config.yaml
norm_place: "peri"
norm_eps: 1e-05
rope_fraction: 0.5
bias: "none"
extras: ["gated attention", "skips across layers", "capped logits"]
init: "orth"
beta2: 0.98
lr_head: 0.00823
warmup_steps: 200
decay_shape: "linear"
steps: 4006
dataset: "wikipedia_en"
Each number is 500 + 40 x the weight over the matrix's rms, rounded and kept within 0 to 999. Layers, rows and columns count from 0. Numbers have three digits each.

# down: layer 2 MLP down (transposed), 832x320, rms 0.0426, rows 411-436, columns 160-239
# gate: layer 2 MLP gate, 832x320, rms 0.0461, rows 412-436, columns 160-239
# up: layer 2 MLP up, 832x320, rms 0.0453, rows 412-436, columns 160-239
down411:541473486566473493472506476486452590532531559555536440502498462528526550507542480453544432564499511491478508505466461550465489533462502486457567540498438526472455456553485493522504473450498482445485490468485539448491536456488508570520432511
gate412:536510494485476447461555462527567534462523464489478499479469463500529516510481549518491511482436436585473464533490478493508452547576591550478521524507481570501479496519505512525531514521525477517540493447561485498517447587546502523427487549
up412:573466481455480479459555495517512502455518488428544436421486508537483502473541537463410515560487516427556459552448475540459453479581475471538520522475497538561474457552462567540538513511557487556421520592508463464598480487542482419555494470
down412:521501435517581536527490525498514523559466511490470529507520553469541536492485494513554487486466503493557485476526562547520478476503526511454440493520531477458556513562460464471556520453446560505533476529485533592467496591518569511499451560
gate413:480544465474483514451544497475493444529475611534515518550504496514519548399464542504517579505559540567474548528511479485505498493468460484445480491497509507472520503490603542412559535473465489489500494480487523487494527544482469567516500513
up413:492485521518465480497477421431489485590462460494463548468518507484412456514509455546611556471540501470380520488505514518492431461582561526560455519481483507522549477446510493498455438556527481495540463467513524533503542517549545490573440496
down413:574500469556554466491522524519474524533490409533516485527457516425553470451518503558500515551530479501528535487505532527442539469539547456535504471537555589427472490443466543471492477521543464568556479510483494506493410512489407517497519469
gate414:556545534512524503548510501482435514524496527518545465525496456549464457576488464513462505518437485551437534440522464446497509507465505477483469544508549490506504533458498519490503533457530529455481502494593489507416520552496531531529540456
up414:503447461489494439544459551549487476501509521474551485578473452528511524545457452517449521536459448545423501559453567491512510597496405463476505519539546487539513486521459504471510449530461443491517409476467468544465569528539518546440511455
down414:383459502447450465559453494579540509477507482564495498534489517499458469540449455436485401536539434500510461436573498506556506483507447496534505538483507497500534448502503502518473542540459466506456524519542567541572433521482530463578464498
gate415:599450598525540428517499493478495523465454467506514580552536494432486468521493469470533479456496586553467488490531511507579491497421505472544424493449451539475535459567532528465560476497525510463525532503530494501557490518543434484473535497
up415:534455532534496516532509525496513545501517487478483414511520469438513587524479439504557528545461522553492525492509533499513601479553431513507468496512412457503545551513449463429452529503445441476525494557552527425458479565468550578537540536
down415:541522505504541473472512490520535475453483471443483463552489559492569466462481501447531447500525586479487487506512502505580519456467464450545475480475505534509429501457464520584434546543536613519512411628478431490516498473527446504527479539
gate416:605589520482504584463467512569556444559445540456535495554499491431503554494499445539550464357531483533562512571514479513525486541445535436449507498475484514576467606441545568530581419491471469508471550495563480570554469538528543510499554518
up416:571541551450537513411466522478517527479531445442392496559479439547536440542511423508520521469527513485545457509504455532557495504539462458485487457461448480539449518411535553506548510448573469554545514478461536474494449498495505506428515506
down416:441460527600534520503512565496457479554496485477491501480515497473446461491467491481459542552484507456593455454491478532545493558486501537475435497514464414524419481459488459460486530499545508520468509531549457604564538519473560477480518449
gate417:517489440495517545526501563555464441525534460460475514591534525495497519502469502497485470499549546514506556440499498586463525485481549540486570481458510501563453453453490561514480494468391459517496470481526447486561418607504496535500513532
up417:556451551486448503425413478551510537478502426506425525533521458523426480509499507462514389464541486521490478493566513522495517472517502582540500512466543490534455464476429480490519491485497484513512424482579422497469530519489479498468465453
down417:460460522462505513525483504538477516479506531548501549482527568585536451474501520482423531470506510469397470520514509503415549496539460555559502536458574440431452532515476518530517438496518511481496501496574490451524482443512530453490559523
gate418:437512579493537513503519617539515521503510535514470579471556460442518480484510529531513552504489499459509464525504488452491481525449520587483533499528477490549513520477487510503391453518490522543537621420536505529480468481510490491545492523
up418:527503504502445485468497500503569494541469550583492484492469518453474506416464546436428478547549399535548539500465493479502462553501537514491527570493488487489462610447479528514523521535449451499460459465424505462571477545461524591537492460
down418:535511471489549487510516485549511594424517479482459556557477516457489436494478566442508512469476542453516594486527454463555536510569563490428503522513454539552456524514498501531543499564472568573553543523486549436565455570515424448438432459
gate419:535410502497512544592445440508461536538532489518436518557526527476554456518464506484554527529494542468433583517485492504406514563517489501498505438499475511488496608543475488480526408476482464467477523508536460541503502438534501545513470624
up419:496473484494496588523517495473436533446494510537554442456464523558485513554452464505532450490500416489479480457536504468530461504489496495505446582498563535498499446512493533516497524502425471497491499493538533446605478529520504485506494497
down419:508561446426465569507518506514445565456536500525509429529496501435520561462527505497531479482532494518497507458454535555457551502465504456519534534491548493523521463548511465532549434523449517416533498541494506519509442513505530533495495488
gate420:501541488539534530496431511448497507491505439494514456511548411531505547543471582497394462537495530562428415518454484520510550470494552490499551540460571495501512488525452480430529516443481557556515467467456500581561479506495457524504529488
up420:492509547521486521454494482494423430437418493507518459529513506489508505461497539486542471537508553551513484470491538406503527469499525464554488497512513552475440508524495489525516489493482503500442464484415476481560485522496474442494495496
down420:527493538462491533520545483375545548462453446471440445504447481529526471488442444480511520450565477480501535462507470581509474523443541490505471529521492577513574495507490552488519533567516547484475533490489491563468499570432542489526543474
gate421:423497484563533447489510439510499478521508508475557522524513470502544515500493494479536477471592497583523516540467500534509491438513532461392531468445476490473502432511477532494458491547470455493479466486489490487534447469557484531437517506
up421:464501558613472520513438431469500498579509517474497488462470549575532441545548529447576472513517517486557504493479519504545485530532540457469529494466514471479568479529525525609467475587490513540596506529445512524444509491547605531485426425
down421:541445562551465555491509581539484548480547532429452443478420443483499537537514472541514471440474472465512544515470473535471560476541464545575516473514521454532457460458519578527502529470433507548532553561443526521480557535468543455531530483
gate422:506539457486517519495495549545428499552468556404563434544522504582550484547472504485474484581479461447590485514535422488515510424495470448543468542495516577491501480472434547432450490541443548474462440500559504548471465472523458437508537449
up422:491464517506489479634563526497494487478544405500507496475505537489532553388536488525466471488574530575467500556454494500426520518501482488498537492537425522493541537449625513461559530441463427484510557509575504539444563466441532509455429544
down422:457441522473480449467549481486443465462412492512520502488539491496428517517548543558456578590499567477539498529464509498541505553518487468538493501564484463510505534544508426510490444487526499541515462528509425538486497499510504526550557547
gate423:500617419498463504474500527473495543554515526533450485526548583544435508494461481482558502523538472502486566494444489517512548571528491486511513472526482521495526477563548486557498557430498448433475493439536561471519486456501502478498504476
up423:523432436501473511539510546456481416574427555524546471479519448483532547529552461582509546560460552428451528481499493553448496475467516499468543522484453426438469574461518559520608472609528518554503485562460522543463489508492527467531466524
down423:549499478481521549534474387521540516467455462505559435514495506510520546526517499467566501563474551529489513489555499529469457570487434525505534481489522455527518580477447524537437490475504520494531446516480598500503532529498440434565567497
gate424:453539495564440428466498598511446540443545436520440477542547502487474524519470483479595485506522483495469452456562546546513469504442466464521455505520468496604609531471530509493536429421482455511478552515495535448495472503499522503447436516
up424:479524512485495445455472533511493487468513515494449465561532569426510435483503460479481505539602544445532513563508483485519411479526476476540542523480444570485454493544476523503521523501585509470504490467535379483497511500547525530481467529
down424:507476459539523584456443503513475532535513528506475516497581576449478462447517566450404514436541555480535498546470463458506486491502531531459473482560531536473485515497458558470514453516431454526475519546484447507462497480505451445518487531
gate425:541454564530482502542496515539499516514588410501424491512544487463498515485505460380507500547514517462471540525517482510467450513497505422493504511524512519459515531559526538493508473507492491549449531496531532541539514451467538528491513530
up425:503485496468511455498520508492532433477513513515485502500547499467454501522443469489526502554424555553523450402527455572429556506462438506512521486551490550456511542489443462588468417491506475446495535445436477503498473478519495545481501469
down425:479472493543438489504502483447534485533471520552529494460466481575491570535475443434554472548539426551496414573540629444455458548420522526550488483536538513499513552492567501455484565545475532492452498540577510465470449505520540522527505512
gate426:523508473526529537479537426501501485479527483508495533531512491424495486438476454461496507433502538485480503520495497483497521535508530512525503612495516510442489477474536503543513483530448492474506554522539494581491513506509524513475516525
up426:566498499475446490567510483557552481500444514523533487504479505515465535507499451524462484503473510514497442457542512518525541530524396478533496510456516520496476478480513457488481569504462505444492480440539442447510502549461458455508545485
down426:577542532536519614461477409570484581507473537516478515482504560547500533524525465522506515503447504516378505473498453573469558484403483528547515546449502417511457493491506469548496432484458511449564569456514498490439495587467473504511518509
gate427:500509452470474554476493507529516517499465508505529525544497450549515489463501477526456416485508505447563527463515570504490518473555435485487469481507519510504506508541491525455537512516493518475549539467496527456451483525556516445515463484
up427:481491466469478503519473457434515502457577485481501493431482519478521509476555505507508502476507528448555549483504511541494506467444522532468554489462525523501526510489492504532441455479470562483548586497495526515490548596548508546507437483
down427:476484444408505543452501530505464508518437488536531510483471553521516518540485513458447511502474464525487490528457548505454563464428488501488480509489545436503487504505496502460555502495482477515527459549545548565486517476459453500446472463
gate428:460526486509480490576529479479477499514513534489540546509536398538462536478446497505529491582423480484433508495550481534513465552518517567510452497498396539492523515463558553467478474449540580473475548435448536524501533423526505436515532497
up428:472490508432487551496506530471518515441510510535567509497528522542434497515442440469487534543570499515488516517478555511559464517487432465509511553473505465512494508440440444502478543481443503501484468529553495492479487535487522458533510528
down428:581439492493468540490489480458478514499550447455482518517510614550519514475584559506613548538486480496487479446482490513502524449501485513533404538487488528468543485527505549464457551541478464524567492495492555483428499535480575517474507423
gate429:476509483536439483526526474456545545485490486513421443475472581485452586532439445491538462541527509519444533489560509506455432570471493496494498489504519517456572495435504441513578489440511429417462505478536484473550453525481518478472523494
up429:545527516538460520542538519474448506494555513470485495484480518533510452498508457519449526464538448514555425428544507540496526513457482519494435519526494481496437461411557500506549540554524501435495504496545474592490486544510463506495446488
down429:506533502490488550537499527479430463520517521526454575486504412515563509426525500521513493483578358504514499562546489528455524490544579575524496429540517509536475485505493467547531481488532487547472493477478452505506450510504497482479505467
gate430:534495572451553473498518527511503560504524506532456466436526521477495537515503422467473481464521482453488492488503536556476520571513514507555557430487512485494531476425507522500511541467468509519511498464494459509515473532484426479426501518
up430:571430478462458564527468536567462471553486554510511498421513484490439544529498454505503559515491443486553519493499522537457472529556534543484525443533428529496470529495537576509556572529511424509529437492477488532549530559576532492390552501
down430:534521517504501567503547519433492454541512518432520498529488413453485493552516465542514525433506477505531522499537455492437433491491490485534486536503469523464547452490494518528464444553491455449479499467510519522487471407519507499542494477
gate431:567542457533571502521446459524518497493488531543527463556574511465422484508491450488524499464444465452418459507496479542511471497575473504506490516553417503573447458508508475441529513524439448516502546558566455582539474492571485423472542536
up431:464518567563500466461553411445465487494479500474484408520506470521554558491541560501527446552494480497510534498501499485431503510487460543540482477533448497556482532541441518505503499502440509473491510555510491494475492522501491431510472436
down431:520479429492574521431420527439526581542488554555423482480560555526593536501443452511508499451458480472497479547433533548506567498535450484469535442482440487521481445443387499523499513541464519580485527535512482489516442501553531512574453475
gate432:513585416595499607512485505545589549486477504442457535469550460520461533547527494424497518543518435463543547482473456578495512450567464537468444495500530520561508496494534499489422480529487518513516480483479470554485466421554465522528494560
up432:507481454504537522513586530469455459441489528553429561517439482514446439552524494459500534511491558549483467503544463523458490494502544520521603531498469487518487475494552539512418478533456528463508492479537457494432475460527493496504522528
down432:529515484526545475443464438481518455522441518512525519512464433494492471499507487499597596456540537531440489545481429559515526552470471452542487492494524472502484477457528556522489563497470459480540451482471487474526494411501495533577489491
gate433:516566521635495440411552489573472511471489398513476514468491577546457498448483497517470449425510499573525483534486502419465560551420484499526496456513549546507514481465530475505561471531494500377463453506587510598491478511549505535554569471
up433:500475487530504574522471514486503493590439528526526437535485484448576458510524510487456508445546527515489514428469456501498520478526436481461429585471488403514433467476507421395555499502544480441538517550480513470523475566500540446532442518
down433:517473549430542522457473556403473496523501478529476472479481559453461429503559533563505488450465501506462441560540434554499547580444471505556484533457490486517453460463519463459506573498524452531524443460515497534494435433456479501518500506
gate434:526487483546533476527482500448525506494513591420518500517507496461455519443467516498501464472520562551462469536573471516572480471547518469485460570508518458478467507529494478483505519458553492416503502442525556551508524411483474547547505532
up434:480516518477497529547484563403425410532426507489440463544520523476409479488470494496457490502540519498469543516545564482471461488553498583545505474494456474556559567509469483473485554490544516528473508508472538479543533486498522488531413512
down434:526467592504515490438509499500497552518474528521509457477586500472539439491550463523492553536484496502475499514530427492561526527506499502504511536510487400502450449465451498482471510583493509577501509581501572483485502441509536554452524482
gate435:416481516459542524455553452474465557550447475500452555586537516540531490549502521473454482529466478491480505499479453507527501509516511490473508513497461506444503487470456551514413548526538555550470452521528562508426537520450457444511547484
up435:484448550518550494485518511540455469507444418495532485395475477462525463561508505527505436438509512510478503598510466487476494490494483465455521458529486445508532533518555560556491529520506496524500547567459427411431474506492571542469532539
down435:448500507499544504524455554482594473552510593565472524498534352456496539413490447552574520448573517541522492468470466474549505510482423551541438490478492481494483506518487417411531524515488547475497446481475526534474518503461469539418458524
gate436:444540542507500515494489570545466480463608494402498511515489531514515527509449529469492528440415575499502533499504495506454436549505589489505531482481518570451525523472433489529547478457500453463503512531387426502496494595578526526512507502
up436:472522509499464528550464553483448529467487490544502496540489514489584481443481473527479547540542465466507574493474495485403489503541449503502479600500491569491462461467504488516524445481499504525472546463478521477547533520498461472526541489
down436:607570548480512501561427480529443459531539558541487557488498482463558465433538493478509531543520472501446519473479483534468542488526520525486480477476528460545517527456437411451520465497420471475443530593523484523466485565486516533518469529